config.yaml
num_key_value_heads: 2
hidden_act: "swiglu"
positions: "learned"
qk_norm: false
init: "normal"
optimizer: "muon_variant"
learning_rate: 0.00484
warmup_steps: 200
schedule: "wsd"
decay_fraction: 0.949
dataset: "wikipedia_en"
Each number is 128 + 24 x the weight over its row's rms, rounded and kept within 0 to 255. Layers, rows and columns count from 0. Numbers have three digits each. The size before them is the row's rms in percent of the matrix's.

# gate: layer 10 MLP gate, 512x192, rms 0.114, rows 310-376, columns 64-127
# up: layer 10 MLP up, 512x192, rms 0.118, rows 310-376, columns 64-127
# down: layer 10 MLP down (transposed), 512x192, rms 0.0416, rows 310-375, columns 64-127
gate310 091:162137176084135166108088141166095109099163096154140099130127103127153099140097112081091120091138133124167151126070089180128125133101156151111128094187110107159121074110105113159122157120131072
up310 098:095104122187100145133168111156123140158152112112171116153150170168153106155164125138094118137155127170166132137096096086152102126138112166163095113147124147139145117132109068120094112138142121
down310 094:144092101143086127089105151136119120143147108085133131141120104101134141078088166164112121098121081138107107127118115109128160117098165101174101106150159142126133130152135129130112123127111110
gate311 098:116099107133191122118130126088118145120116150143087151127115117149129136111122161110152132149116097123125142114153126124111118105068159116088154139136152104125175120127151199134092091111125138
up311 097:133144073075120128166120129122111092116111125103150106115103104132105132134146141128153100084105136123160149141129129095173142115163148073140113112119142144114079185114151129115144153180144122
down311 088:135137131089163136120134188132159115163141117091108116157175117086081134140123167161145129135121098182156116166119093159121124149170138109114125142165129163137166121101144115122096125098126106
gate312 099:125078146115157143151126112152121149138116140161124125186132109113107126156137110131135128165120088134090125105110099134118182114113123136115101158175136110114124125130122133122121152101107111
up312 097:122152125160128099174159136112117117094130156139137112165143124116104101140162119137109120096114162148125141116122106147102101129127131106146125103072109118141124094120143141111129103102132111
down312 099:146100132194143132121107079150146125130162125080114111140123113149114113114104139146104144105136165084135109085174165102118122086119152137097147128110104124154153121173118130151097157138106130
gate313 106:115161135096120127169112124087139084124136137186107121125095122167101144147108120165126153173109135103119162102125145105150149110141119153082118131146120115087113145145158116171145140091157114
up313 109:122161168142122086102116123147118163145155119099128094137149112119124153095140123120115129168164147129121148124107148073103181190095135116172119101147123158154124142095091068132116149161135083
down313 114:144166079107101117119099124119124130125113122133119117111149183097143113198147140150068097152132129137114120148089121115129131097143108128153146173119099171085133118150115146145122117097145118
gate314 106:138107144117132104123120131142122122148120147167104153133143126148137128167085164113112131116160130113113153134135143114114164125140097159044144160092144125137148140132101166092141115111116148
up314 102:094163130138135117140118130167089140130111131127141106148088144136115096111093108129153136120132138159152143109160118144094159125127171100102146142138147166140125127134104092142112140139154145
down314 093:129096126085136118179090087178129100131176099121084074096152138158128190138137072145135116133161150157124132123147096158113111099116100145118143152144160107066082144085153106078134174138159111
gate315 099:138065176126114077158150111137134073093117133136111145143127127169125127108087128071150115098134152124128108115122149124113159078118167131123142133143134098119158131132185125151142125138114162
up315 097:114091117108173129119130135124133118104095136115132124162151108125098081136133180146138124097124163148146118140149138178113104124105130116123105129125089137130135146122150118140165078107120122
down315 107:137147140140143112171120084102144128148162130150129080069137147086115140165162139138117142157128120195116174141130170110160111156159148170125148137105110176147136114121143084170129126116136151
gate316 105:129141113141151150063099120103131105090159146133099117121179160166152143141140139154150119134126139163109112103124137087167124118135103145131114150111150130158140092157135137129117142098175142
up316 102:171146145157094109128139146116100173130161129109097176131140143129134146151108111129133112139076134070113182134152109143131109155149103079135098133132151108126124106140112121120135146161123110
down316 089:150156140134129125128130074175148106098156125131116137120129107137138117160141149136104139147144140136140098147118145097166114062111120165111118086086138102131171108117139115173120130136134133
gate317 091:143098152141094145124152088119097128112109090118084117151106148138133166120140146107120151099115105086177138086181096153123171144142107115092116088104121145132123133143127156181135131120097087
up317 093:086168130098138147152122121151154143131152130115141108121117141115105161163098100151102102131142128140132124102069134106123093085114095134136111142127138137109137100146139108118110123084146113
down317 101:119144136135149057130093142129105144119173161108110176137113155140116146109132125159128161140112128135150187141138113098131119132133154138112082163167096134151139139149110141084102112144161132
gate318 094:114126167102146115120094134133121145126141089144141136150098120121139157141115117119157118129153078115111091142152111113138133127111122130143096128095158126126126189105148152148112113084166126
up318 095:158133107088082104146106115095122093112098084105087094120141124149114131119094167132144135099179131145155128149126099141118179167161111132132147089117112130120138117147101098124109186150127139
down318 095:102105072134164188149126152109115131125096153117145120122125117111171110125095122123140164120140126132125096111126136161153111130134135122113105115097141140107166119085109112126092121131125090
gate319 102:172131137099126140125128070090098129148145100141177129117122144143116187115143090143150091146125180135137140153104097164121151123135133084130135134144117103186143138126150145161121157058159148
up319 107:107123130109112109175094141105130142142145159096125086139161113120171108109117167094096147135138144130130141128142118124127094163130123109093167114137139132143135106131113104166114174129095165
down319 100:115117116169137139154148121083146110149107141144131093142102125171126142106075166089144097117125118122130128136136138097116111160155139166119105151130169086132164159136130148103102068091120108
gate320 103:119153122140162158142079114118100102129123138167160128144119167137154104131109121137135094153130135124147130106167121134129115115112153160102178107094140155150099096098162129116183126106179139
up320 108:076162122107085060130149121111158131126054144083097177151148130140150141099172132130145111124097118119156107145122123167118112142151124120136099157122151133154092113128073099134162151133130107
down320 109:152105109122050146152124113110104127117150169121146170094103074163135110162131100171079101106138150087142076158101113130142130134168141156118082110139143098085154148131094172152097149135117111
gate321 102:118105102092145125143089087152162132128155120131140104145101118156092083061113137118134121147102150137080110145140101103151136105111113088136141143148115148140121133139130140148110117097110120
up321 101:112121094117155090104109102115126116147130100115140126116144152138112102156140127114176142106088118107173151136151146119096094143115082160106084141132163121139149137130124148140120176083116149
down321 097:155169119179104094146116140129119130135118145129072094128122136120096137149161125107137160111160087119100090114121130168114123142111133137150112160121114151106151132155120112178114133142154086
gate322 104:109137147154112111126122117132108143148154127129119109091084158080119146108137138124139133121118125131129119076136128097164115106142110165139117087161135058145141128105118135151202110144167133
up322 101:152118132151148128124132140154181161125134125073103105157148141091173112157136162132141125139120147130153096137145083121128100151149110089115111168132140141134138178184120154155183129076106134
down322 104:120102170187112116132110187145153136158145132182146105128136139120098146139141091110155131150100130158133143148113136108136104134119123109087112141131173091135147117126143145184090095106097138
gate323 105:127117148116156113096136149163167096153147137127133155073132145126139167130118166119176133119119117176140112101153143133064100100106159155138102115142124177134138104113082144105109132100104147
up323 117:167098108124106149156087112138171165106123149151130157134137142156087158119143130102172143135127124153133119127105143134112064107165142110167121126101143188159141141107158150119120129132123101
down323 104:169110128133169114137118117141123127094118133119106193117123102078142139112120084093088147097094144156183159153098148171200100150117165108116077118120159139104113118114185160148135136149144122
gate324 106:128127124119124122152112118171147118109120145087141132093137127145122133122104122130123134105140097194147115121154086137110123158118135126151156148161170154133133186167094137165083143124125141
up324 110:149121115113149103161137140113140105134175133108118141152149116127095087106075104081126113126168112152105098105112087158181113069164106116123087160130161131119176110088160137079121130120177120
down324 116:179145097146100182154140141113091124128116138140118079101073138061125111128122095045141129135093124125149155146115104117126130137159111102150142163147144114152135130139153121119132119140151090
gate325 101:133157094117152156104158089106132118155098144126115118099133131091127110118127141150111125088163133129145104100161153140122117101133128157133153099114113127101113125167147147116104137130142195
up325 100:145101186155111128103124108113096147136138107162161140145102092147114146140135085137148139106124117163120192128132088098111098132133136166141120148109128094140151105122091110085176106134137125
down325 106:135133118112095106125113127156145112114135153153112120088102148125122165127128118082159114140133115148100104163126103124154158142155143111144152130134101142134128155135154113094144132139058089
gate326 102:153110088159162118086139109122135131132112136136152152146107157154117121140093138116115153179099129163162145085142132144120128063132113171152094103090147130134097122110118136107164110129108117
up326 100:152144131139120099075133085137130140137156169087080119075154124148151122119138116142094128085101151114127100138118109127119100139158129099141106123124116097122151101104109165136125146100128133
down326 108:184128123145112143143099148135125103085132123128147149108165128119102129127121097136122152143134197112125124111114153124172148143141130122108176169124142090126151103139165116087072159177154132
gate327 100:134100149135129102118126099170128154135113076133129149107112124179180087150145151108141125121148121126093108120157113121096128128177142134143123116129103154147115179149132130151140117128096121
up327 105:146120153168174108108105146159082088133138098167136107088102159150158116133124137121127154121127139153099141166135079124144134159127138104122089092115145134185125144135106140149091108128100091
down327 103:136100137145146141128138128142118108106112121163102118098140112144165142158135136087159084134126132097097099137086129128104123169132091131145119126107159133129120113118147098175095161129149120
gate328 103:154144129143156146167106088119149123116110118100105118119149130155120141134103118096111118090152182114113089130108120130156177070109068113153079126136100126116126129141143134174143131099109108
up328 103:148115152059131090148146158139135113123121126130146127106143128136140125091150158108126119158144149124159166137143120117140100115101151126204069126112104126137126142094127142140120113121166128
down328 103:176184168165104122137164129120138147159158124100099182116147129118134139119105129140120135127176136133064155125138113123139135141107132142090108146151133131100106114141152118121166127133092099
gate329 106:107178177110089120110159119153126084146133127176149190115133140136130102150147151093105125159112165128156156111170132147119122102149128123164122088115144108146130088115133151138118144152087173
up329 105:124125148118128105136132130127139111128141133114136104101127098111159132160169157125118127135157147108159149115146095108150126166127138111128129092114114180102078130136097136135123135087116156
down329 100:181143143118160135180159113096156081145112108122131097099127119118123132139099115128102134147160133170072122101112141117157060092120088121120105132124082131146150130124073131138140176099145141
gate330 101:114114123107101137108130103120143086132136143137123167091132110099103148116125117148105121133119096178116073089115130168142114079094191163131132148150155130056125109080083142157114113130113139
up330 109:082134162104129114103108123127148173168096109107172140140105148110121151160131118186127112145111101174146109137143112115133103154098167152174123132110157110120108086091108153134146130158104137
down330 115:053103134089149189151146120103126160156113128085068108133097122128132099087154124112122104082124157134160133084120131108123147140139132139146133145124123131107135154095170146138142149087145121
gate331 112:132157083127130169147109151186132107122166159089120130106136136160112115112103114128118075169142198172136149124131132151118112121123118113141120164131161120167147122113155142129168113135090113
up331 108:134158132129176137139140111155164093135114142151105159143149148146106152145140167154130090139102145163135114150101129063186111080140149121113114113128091107132165127161118134119093108137139090
down331 106:117143110110118125105126144160126127136146123154089117109148129137128110136211115112117155100126176155089099108156090096174122100086120124150078136120125098151096093114150130148178176121142166
gate332 101:163130198110117147111158091115136122095133205133130173107129114166117122102133181132154100144145158072126141098120147125142140137136108124116145094121130121083139121107057118125107158121116123
up332 103:137106116154114143087137133107112127065128134104128146134178109111093125109119133116102167114082129166123129116143142203142108114130112141140113097098179124123144124117068095119140106165095186
down332 109:125152106103149151089116132100161125105114146072151152164148098090122122163111127096117106120120122120128163113129125133129135094179130120112123131116116105144128129153143165109108137157137115
gate333 095:130101155151111098148110157134135109160104088135132164080101138172117123129148137166148153121112096151130098107161197099146133088151109116150111146108088072098135131212141133172163145159121133
up333 091:126121135145130124134134120096112122125127156102123111118090109119137134155173160112133172090147148115094108118129139138117125119171168136093135089140143140149114133124131140102098147130176164
down333 099:158113123156145130105162131155140152135133130130141121110138140139106075131113106114100135173097113186137164095129108108156107105130114080158104123120087113124077139100121150080100119123067087
gate334 089:097144116130098095092128114151095112099124141113113105143091123120159134082138109129123108099124092142127052128093131146123127140127159098117115106137136126112093127095087110141198127141133123
up334 093:085103117144089130088143179117127095152118130086094118147162116166147120129107121136135109123139138138121102107165154122093107113066201118110100160142136141098178083127200139126136137164085129
down334 093:133105138167087122174151193106123073146111149111179135139112116134137131118143096101143124141104107118144139098114126174105137101165103106165125091182139095120128150138148151094149139142133104
gate335 100:123113136153131121126124123129121146131147171143111129103207130109069130100141117105106185058148101178114164085101133144138156127132132138139121072094136122148111141109155107147110149120129154
up335 101:112100122129161160114170131092121117142115116151134138129133128118122163096154142122110144138125116104109096182113105105113116154142112124090167161127135106147130134099155141139140131146140094
down335 101:146119188145086143110127152110149136107093146125088092143108126134139145127149103090088175114130152107137125076139159116107117126159130119101173126092167101152143121106099130125118140114155154
gate336 097:118149097132085133128141157128166107080079135113107114175147119136123122131124166097135129170111161155103074125118108140121117145165147146152154110103152154155168106119122141149129143160111126
up336 097:084149132132093116125123128135131099168111161137141120141110169128133152116134139132132118199118143136103103132162152121107136118111185140118110146147137104162103144158138110125149157125109148
down336 092:169083139124127118117146114147127120094132135099143138118095112118103114134130175117148119117119105174164114117124109126115076115125119112116140064132114155120176136099115129187114098158133152
gate337 097:157121146074093116126115093059161092143111120130153071095117154138115153131195100138124101170149111135150099102149130147118120140116140182129122109088130112110134144161157139172143149141090130
up337 102:137125131093110096140112164122128141135132116132164095116115130129127171111139106084158086136110109149093143173109150158172152114105144143178139085132123097116144123121181116127122102108085116
down337 095:124115156167130168179138116139119114077099158125175166134139118121127152146158108091141117075099102149124117141138158104142172109099118118140127127077140153079156146167149124152162187116144117
gate338 094:127098148132132118135159130119115106086136145106151111155181120147114180153145148131145120110119109086166143152119129140100116114115072090147131084097101159131127075108143158128150135120147119
up338 094:109096116118146138148097104136114108149132151173138135175147131118128116134195117115180145115153115148139118116151166153157146131151160122164109150176139132102104120130166141140143136119084139
down338 098:177141112109150127139139133132127104094114146145119110142147079096156143090143157108115157145118116135133142106145142123131095140155096061150187114194078142108135114119112144122139131117119098
gate339 096:127160102109126119133131167152158113120132097089112093138162151166124110145085117137119159171113156114131088135125173134135117081118095126128152061094091135133094144118125121116163129102104134
up339 092:148109151166134137123124143102132103143128105100116061103119138142167145099101114122170095098142171120138099109145142132103162121133158148105125173120092089129140093147109159132129119156108159
down339 103:122101164121128134074149097110130134146129128172113136092128060112105144099144151099129136147197097158165115131147080135165133181183145131112110115145132145116116136083084182149118128124116117
gate340 101:088139101120148132149150099143126108128161116135122154135096149131125104096166129112140151118148157161142142110129140100158095138113129112082087152122127100144184055164161127144134149119117114
up340 098:120115128139094119134115135136156146188104158071142121115129130140155130141084112144091169136116131124149103150101125153097104108118126104115105087099122146155125133127083160135147145112132117
down340 100:121084097120138165106146165153090113152110153067116153128104121139120167132139141114107134135071112120136106125126138147137088149130096103144096140111071157163110133129125170118143103145160098
gate341 095:141128145165108143137121155119154113075131151153117101136149067121140112154140130168116143119095127174111133134116131080121109154156134148151166143114168142139084113142099171141109128108139150
up341 097:148125096173134175141131168151132125082132123146107148102081131147130120094118126123109124111082120139084137121083089131118107153136106129149166097089155162162114126123113134152125130108098108
down341 095:152097123127108097125140122176178162090155139104128170134128144092168104134104113130122151118148083141089070125127088132142099095115137087147161169113122116156150165116122121109107136161147164
gate342 099:146159156143127150148137122117160125111143093121144145175171108139112118140129140126159148118132107141140138129138139136102117138133113134125105164138138130101113083092167130136126132091132107
up342 099:114129171133174132121161126150095134148162137129152129149162081159140114112103127085152155124058119134110180135175139125104104133164133117120128154179143147107095102130130133131099129123093101
down342 091:151142118088092138115129127122115134148123139143135137138139122122090097116113148098168168113102093112096158115087152109081122092114103103120095155132127108135127119130133160110179111123142165
gate343 089:170153118103101117144094125107099113130104129168146118133093100123150180162136123088133141114103150152154169102168117130146179118146164142160119166139150129151090136140157133109122165132118099
up343 095:116079087110106140094093165136168116150090154111104151105123092136137114134132155152166123107111115125110132105126112163140105137097140122146132127112133149164117133114094116153082126135132119
down343 095:140095073125125136114125082184128138124160129155127126073127122144126043107112117100123117133135174154085151139095133152103134151154104150136133132117137134106122120143092150133102109092122126
gate344 099:146163128141082132121137086101114115138075104114128161111145153164094130186159122129130143126144146171136146155157104096156112158135163160135083113166155126096155127111152116132167107148115074
up344 091:107120156116117125138109099100096085104126126125142114107147143091148123131136119112095120114141101123151144193092101133152137124121095114100098089149137172117144130121075127149120185168163072
down344 097:169154099129081133098103157139114105148125151123184125108133136147124129129158084074146135098154121133166116159090076145109101133119130151082149139128127127131145104153121123135149136142117136
gate345 100:123117095118103107138094155156106109136127093148127131118141152117094066173131105150135108086142119117152079128099127118136154137110111142148100161104137179195135160147102108150167103125118120
up345 098:136125135141094143152166176122121146138077096130134110115154122108155114094112116141113098096096083142148118154129134081116129139120130109163089140139171128134125127158135147088123110195117161
down345 104:124113152110057114111155190159117128149112123144141131113139128158165158123094112117145138133111148101143101121151119121135111113158151082132126134143155154145132105139149174141115144134108143
gate346 081:132122114103153094081119141144127106096131153151121124110102128113145089140179104159142147118149128158100105146139116102143153123135121105165112164100137135120130159110131107136102103139121171
up346 087:115097150172115097152120142111110090108152129124135138169113101116144126183140185119126119151140110105179100130127130133121106151161125105140119144147100069103140089115107167126135171104128166
down346 085:180099120100147130121101111112132115127168149143095129112095143167120106138115103121101135133150163127136113164140136122129137089120156182143091157112131119116130149134110111135117104119100127
gate347 105:112112146116133117130136129114099138092166111144119110169140145117123137134127153098115147133124167141143085144090122151158119065120119134146156101160137130178157136149164062133142141137120112
up347 109:162134119114136135152127119147103190131108118135119142151178117145130100124124092156107116089103156090152137175147164156139150104124086100139093150073113100135076139119086171124076114117100153
down347 097:098141112156123136125134159182134125157154119161159107114129120136104090155111082138101157142107100129130153121101141119104144140145081106131129159120098108118098111136114058105127116106141143
gate348 094:144108110162143106146143089118147132144100104143103136120064105118117133121123156128156115133149133146118154148118099175112134166166137173154141157095123117127147141118137111124087139102120141
up348 094:134085116148132144152121116142137168137139175081112153111117076127145098128184115124106058129102149139115111120095113171130076136143146170128101128130128130116086142113129176159113145100115105
down348 096:130107189142129126162143110106115135055154131152123119101172108146101128132109128099100168151138133125162135093149121157095115115114116129148145105072138077159147165150096082149128084133092155
gate349 100:101140145122167130120091119137126187159151112146166094103104117165127134132141113098133148122162129120169115153128138151153119139128115148140144094165159116164167149081153120132120124143121141
up349 103:108161122146137123127089151116147115134121107126069166117200119144117097117145138118129149138076098155134170124125143121161135112147119158129119104123162133156177117134121090138108100117121143
down349 093:110153077138165173152108080092092128120100119127158113098103103100116114147155099108126107165085120122107135120122130120150095128122097143152170083147148154141094107114113148143108122176109117
gate350 098:101142131134148152132105111152132106154148157178105086120156126143126145153173115121135131153128137090139101159077145131098171136086126097068152104108171153125149133109125155155156118118102147
up350 104:087119124079121171099121147081158178124163122151183125140147109160133148145144101119117172123133115165113119119107104122088124082143139101100173135151168155118144130120136134113157167124095150
down350 103:097112138127120101100136072156103117156182155129133176123089118114113126135126115122144142141141166122109152084130126095159126120136114119158118153148135156136109144072130098151103133146132142
gate351 114:110118143113159115116125111109101124152121151141104121174103152133121113106172128135122162150090120150135061153113121131148089151116099116112139118100172122192170140101091115104123147140140134
up351 110:122127140176113184185110111105104123103148144140099093132161115099108107101105152143116129150134154102108124118161096118117170092106123162115124102100098119085154121173141176120124141128157102
down351 101:178107099138147141092129132109164133135161110103165100139108150118148125121139117114130089121101138109115154162143130099094113122121129118091133137091122130115126095151141105124157157095103132
gate352 092:113125159101068118067090135148103112148109148130145068141197151131121122107120106064135087118091126087132135140103164152117109105112070140141089102151105125169161110126140145128106140101105098
up352 099:126148115125150135149083141106172153110144112128149124129083114112121104128070133111124143116101143101121188124130098136115122108081149163137125125118171136109140162109112143115148130076131123
down352 101:132151098127135170104136105151157118136122170134159151086121147133149142084135096095144150138082119102109140111156140138144122110120084120137155117147144133146128166165086147122112167111116147
gate353 100:149116131129139120158136140134124146132101134130146134124163115131099107102109134076172130151146109092131137102110138147126114138100125096115074107142133086106126132132120135156106125111058123
up353 111:152106120099098110141128133148118106131133156117144125155127105129154164141140108123141149146140115115137064155136156143153140142159133167074116124147125122114149077107101128103151098143124137
down353 109:161091103101128094117114127131123101153132163105128127120090141174122142130117095121100097105153113088106122120149139126117159102141165153125113129144143128132113102145106101145145120128147124
gate354 099:132110095118134107142098165142133127117132106141134155101127128140128164143106129188108082146134120121113121089129116073161114084151135148078124134183161107139120119122170128126108135130156168
up354 101:123116141128130146133141148135148129152143117125113149139109089156127151123095160138165174148085110127135127145144105111117130080100098142142119156146144145094102135138152095150099135116102167
down354 100:133166121134127091124108114125092137138101180130146065119167156112114131126168146132126127148133116110091128108134155158112156114137150160128160138121139105120127171120142137125129143123111130
gate355 106:094162107200119118134076112169138139098141185139112120132077152136077134129151134131126114122163141138151124097176115119072121093123114140135139128097170113115112099143144179106142107137121126
up355 097:144090119127131097090146144124115075103157123163160104112121122107134095137135123148171139073098107108138096124152163172081082146129165153168162149126110134149137161127118132188111154151124182
down355 104:135153124153146147129094097139127155112117110093146115131103166145061143145155128101106112156135130129127135110134101087116143153130109052129121114133117122145132112204135138096144094124168105
gate356 105:136144116154096140131094118138157109117146143191102102170126144138084103158145159138130150139136095122164154110107140105137143047123079121144139162108133136137141164116121128153103135123128121
up356 098:152169159118099155167146147154146119114102151132132084140148100080115121133122135146100101131101116142075166131115106121124101114167134120100155146147116152142174139111090126157093148063115133
down356 100:164132108094129141139165085099196124113103139144108130144135117118146149087125131147126134145116131141142128145127151062129088148119160170134123166152155085093114159145115143122153110121131128
gate357 107:132112102147156143131121136140124148131161139137116102154132142175116183099124109147159108185144144152102151078111098100145140130148151170135181086150128155097113140114127121135129103090113122
up357 106:105120164128134128137116098128106141134137146101134172126155123142147115105109146092145068147142166130113103148133106105105159159093133115137176114120138128098094158132129143159150148141153096
down357 108:155090093134115183132146088128117178095164119158164111149111165153130175121106104122131108153129147159094151165142129156142139093089155123132148142106152135167113162144140151112148131117076116
gate358 104:172140127096114137140112085135120126115116105152092130089112116077115108137151115106113175148150109117171146135110145150093122139157142155146118128135101144141158160138108159112116112153103150
up358 102:145072158090115176152147110114125127137097132128102090139126097147170098130132168154139167142141115124119115144183092110176133092116154125131112161176108129137153088092166118156108106090159161
down358 096:152112102106125155141148126146132067153080124134105137143098087112185092112141142140162103129135101128075104116082082127167101094098140108163104146128118156115095136148120143167145129141115133
gate359 112:127136161116105117141127092175178113103157159135129154158093117175121137139106126153136158122101115145110124128181117130129149100116093161122143111092132141132138101111141136119107176100122132
up359 108:128125155163106072145147094181138162121129151110129141110090108107127133168144174087136135103116088131102133115133102100131133150108144138093146146121165143105125128113138119176151122116145118
down359 104:114102106086126153143143125122141143136144119132100140169130104153126111110123122111164136098099137093185158094102128127139175144124082124134135114134130103116139125149112122123122080155125142
gate360 106:137173140110124137089134085103165123169131111092121145128131111143125092120132104117115128142152122106094128135155144132116123100116153120126072144119143110137094136136116148153132148093167146
up360 106:100146144155158092148159112172149140094106110162099101123146162090124080141135118152127112101142089125157103133101120159133116166175158106101122128189157111096112108101122118099141140113135147
down360 106:162101170159179086121146140102119099153073146110105126122157132125100206089123094122163139100146167123154132169158138151099141120158143118095101143114155116180137134100168155138092119151143111
gate361 104:154133133136109159105093116113172142188102155110169155135123180102125163105085121135119137125112127108088099086084184143118170082099108142130133125096159159142146148120152160145122130139122139
up361 104:131118144170154147140125148106119097147138131104052132099116083125167102149089159136134125086150118161147083162134138113147124148101129087128143115108158116102129157124145175116148097121128154
down361 104:177157163111194122143155115139103111153094111105131110092137151115111111122126124112097108157113130168126091108164110125123115149135128174149150124128147118117125125109129157126146110112087139
gate362 084:148148139107124113120134140142116136139150132107117109148100119115099125177086144156138140123113161145189112110125144114104139074132127107121121167109128140089132150111118111130108180119131138
up362 088:159134107111207139114147167136182122097161158118143132124107132066117124132133161134180134125122082124140140130141138129137150150115093129142146081143117105145104128125138206160133138118130151
down362 083:096100124140140096128143129155165162127135145098135151138125099148137159148104091114139129122123138149142134118110139118098147137141128107128074167139136175092161115137117122094162111112131117
gate363 091:139082143112126126101161127141149096163170137104128137143070074120086106117103160127145121096156125174056121101169135124152140074132144125094154167112156108160125118130096136131110133105173105
up363 094:115117131114138153131116102139084118079130112121152108139162157105104100118056152153122146092116119133128122185173128147111158142138135120094111145149160104143154090117064179138117117127083119
down363 096:161127189124078163113126197095160141154093159152111160142122115161145139131097120097158110148101137101104171104126106140092139142116117137111081131129125129129153120099124135124116120089125104
gate364 101:149123138129137114128121108135167111135119118189136124122118131181097111162164135159080127129108117165138116149143099149111101146057109107101150105136149163179117142178136108159165111147127164
up364 102:131156165136126130115103102122090151122133152120078082128111134149132145104123127156094121101126083129126122135137118113106148110079146138133121102154111139102147141115109154131152151130153171
down364 097:146140151211109149107123102110123126133185103119130146168152117127130087116131124094132120121117115168126087139188100124121126165108156166148152112150079140112136085113119149180125099160128150
gate365 096:141116135177093125117092136153133129070131127168098112158125153120150138127104143141077117133139131120127104105118098111143167108118143138075140074171128104132151170162150112130137138150119159
up365 094:155112124105111116151176158098143151187114136135150167098117086122134167141185108140183149203134149140168140098136119100143136101113156144099106123130134117147080101145137135154138124111126138
down365 091:146092120113139124118112173153112134132118090155116130131140101109148145111125166183143127102104111078118151147131118144136164142178133110156135116105109110128111147165119078146092120119165130
gate366 092:115078128144113091166120078117110121112134118139122140203106088130145115147128110146157162105161109110107155131178143155150138166132106136126094122157119084133110103156127119148146124108110115
up366 098:167123154121116128137127129115138131145113140115142122106184157183128153128120134120147095131110123124125126124121115120118071129170104142116108109123161136066132139106135117154130112125101149
down366 101:134133157153108124120131182109127088156148139143143132145150185124079115111131152140122133138129143140148163130146119116124142096150137152110129101094102098150107120148111079092130114172174128
gate367 104:120147124103118153156091166152134125097122102140142106148120150121117108136114084095170116107116084130101111097138145111099109128106095135161104082111161134139119110125131136124200147105128095
up367 104:122163115112088133160134103133112127152071176127084130107171175165152176168155126149109132089130157118141143121113129140147139096174154135135108169182098098102099144142134108113118096141112130
down367 108:168084074125100116127146101145184134099104103152153179080120164090137139134133149134115164145074137161211122126145149161101171116131103166116129146116103103161108111151130111109112144117143173
gate368 095:172132127103095143140143080121130099151148103128126123140164110072129158109179137113142163120129080143108144093116146134135113122097141180141151160094152179122140127095120109114169136159098136
up368 103:125156091141160175156150111152125123119141105152089140158119083101149125105105170128130105086078153159166133126120129137156134135100172140127141121123158144129124121116161128143118127126134186
down368 100:121125062140138144145127174124138108138123171143092109155156149147138127100073148098129147137080101148155137141159160129073168125117132167136084113115070146129101099146143112134140134159109120
gate369 087:127098131090140138102113110150126122155141131093137132147110155130092157126123130136109136114158173140179152163113134128120185128090142127094155152095089150131116117128117118104100123118106120
up369 094:081159146165128178133077156167090140187117148106151117120113103141131133129151155063113155137102148084154090121083131130132089114155133140120164112144134154139118126129148147158186149118107125
down369 098:132113112112082144155119076134160099124117124120171154102088132129138101125102141142118129108084151102125076153136137126141087126139137136139144121139162146107151136135096153082140146110097118
gate370 096:079153132085105172099163165126154124142102116109109111155125198146090125139123125155119123150106096117132133126150148120132092167127133169159098101110133138122123116101180109118130127156125098
up370 098:132131114175102130076119129078167129112115178095130121156124137154145150136114154124133168122109122133115073162149136185129070122159154128155120148142107127131114121140127126121163109134138084
down370 093:121142070097148179166140106163099101120103165075139130171135115105132085162157156090122152160132087107125132080094154139119114124104112159121111121108133106154149079142159090136155165150136109
gate371 099:145119138127145089150131148110108127088101097129134131155113165130126140157152101117171115089161111121136069164081159146111105137160144126124116180133147152158158115147154097132123146141138140
up371 098:106158144129152125127085146150167140150131067141107153089125103126127119128096130131117119143130085100155142142189156108122142146114106190130107092152118099110133144080136115103119113139100175
down371 098:140135113141171137158104090153160140107148123089176129109142158171108124125162154092102102115117132092121139108154082090106119111100123146116114176113130127111128086119151093131131149133158136
gate372 111:130115194117129131158149137142146126133099132150134166102054124121122109156135162114127122131123167106126074124136104137158113123143162142067153131163147116103108139125094081134144130135145156
up372 111:087128106113104128115081169110156106098119148088165111137133119160174133108159089173107123101088139104156123133119147101157131111116090135147179117096138126118138102105167133078183115134129153
down372 108:107163164119157188114116148120136113118157133119182157104114098080143130123160134141152125116152139125114126116115102109135108130118144114115121136094146156161109136116062150105173138099147128
gate373 090:086120148165098163106136098126125123144158118165135139150118155112124132129121121141181139103120098088104101113132118171143083144089112134177139135112147113137146160126103135139123149180098090
up373 095:094131168112113114142134113154126098132133132123131113095088151093150142100127141130138190133142087149152134148128132104118109131204122160144130129104146152170119105126114184114122133110120120
down373 093:137153099112130090162072091096157109160137129141131086099170123180141169137127137125139124115109185127134111098140144140098113180099151170103142075164112108148100123154138120131106097109152188
gate374 099:144092081107119132115153140123113106128083127150120110145133094133125150113128140163143179186113098149123105144140144138160132120141142081105127145141154146145107169152107119089144095140081093
up374 099:108106161093119098106098104135170150102177133188177078123128127122118117116149108160176151138108116085118154102131164169176109095123146102096157133175131148141130120125130134126140118118139116
down374 103:122088137153136141148133092111123125129124124125109119115124127122153156078090194120085116097114141114142123138163142140100125174126152158190143143117100141134150137111112135124128112133085115
gate375 101:093167141092126150155147109121151116100120102119145132131127168096105127119108159139131183114103131133139128135116119118095167068112132113147161115144160105149121164146105146109135116123118128
up375 101:128139131111122157137114148140127133108144107140172146125125174128163126135127181134162127179093094151154096106128119141112136108164160118073121125121155098129087078140112120125108178074108149
down375 108:124146112102148150132135098136085135081086108150148106123164125123100152155141119126081128148129103096141122101130144132146117185105116166147142149138119141098166137127181109156128101103158107
gate376 105:140111116102143135143107148111117069131093155103115103119112078077122159111134131141142113112101111164162132126126119151129118096174147124115152165151138109127124142144163134157138111172097132
up376 103:059156138156152111141118117113093135122122132148131117168119141122092150129121123142148114145107143114076125109111112114149131153105107158097159114147135148160129106110173140153112147118120114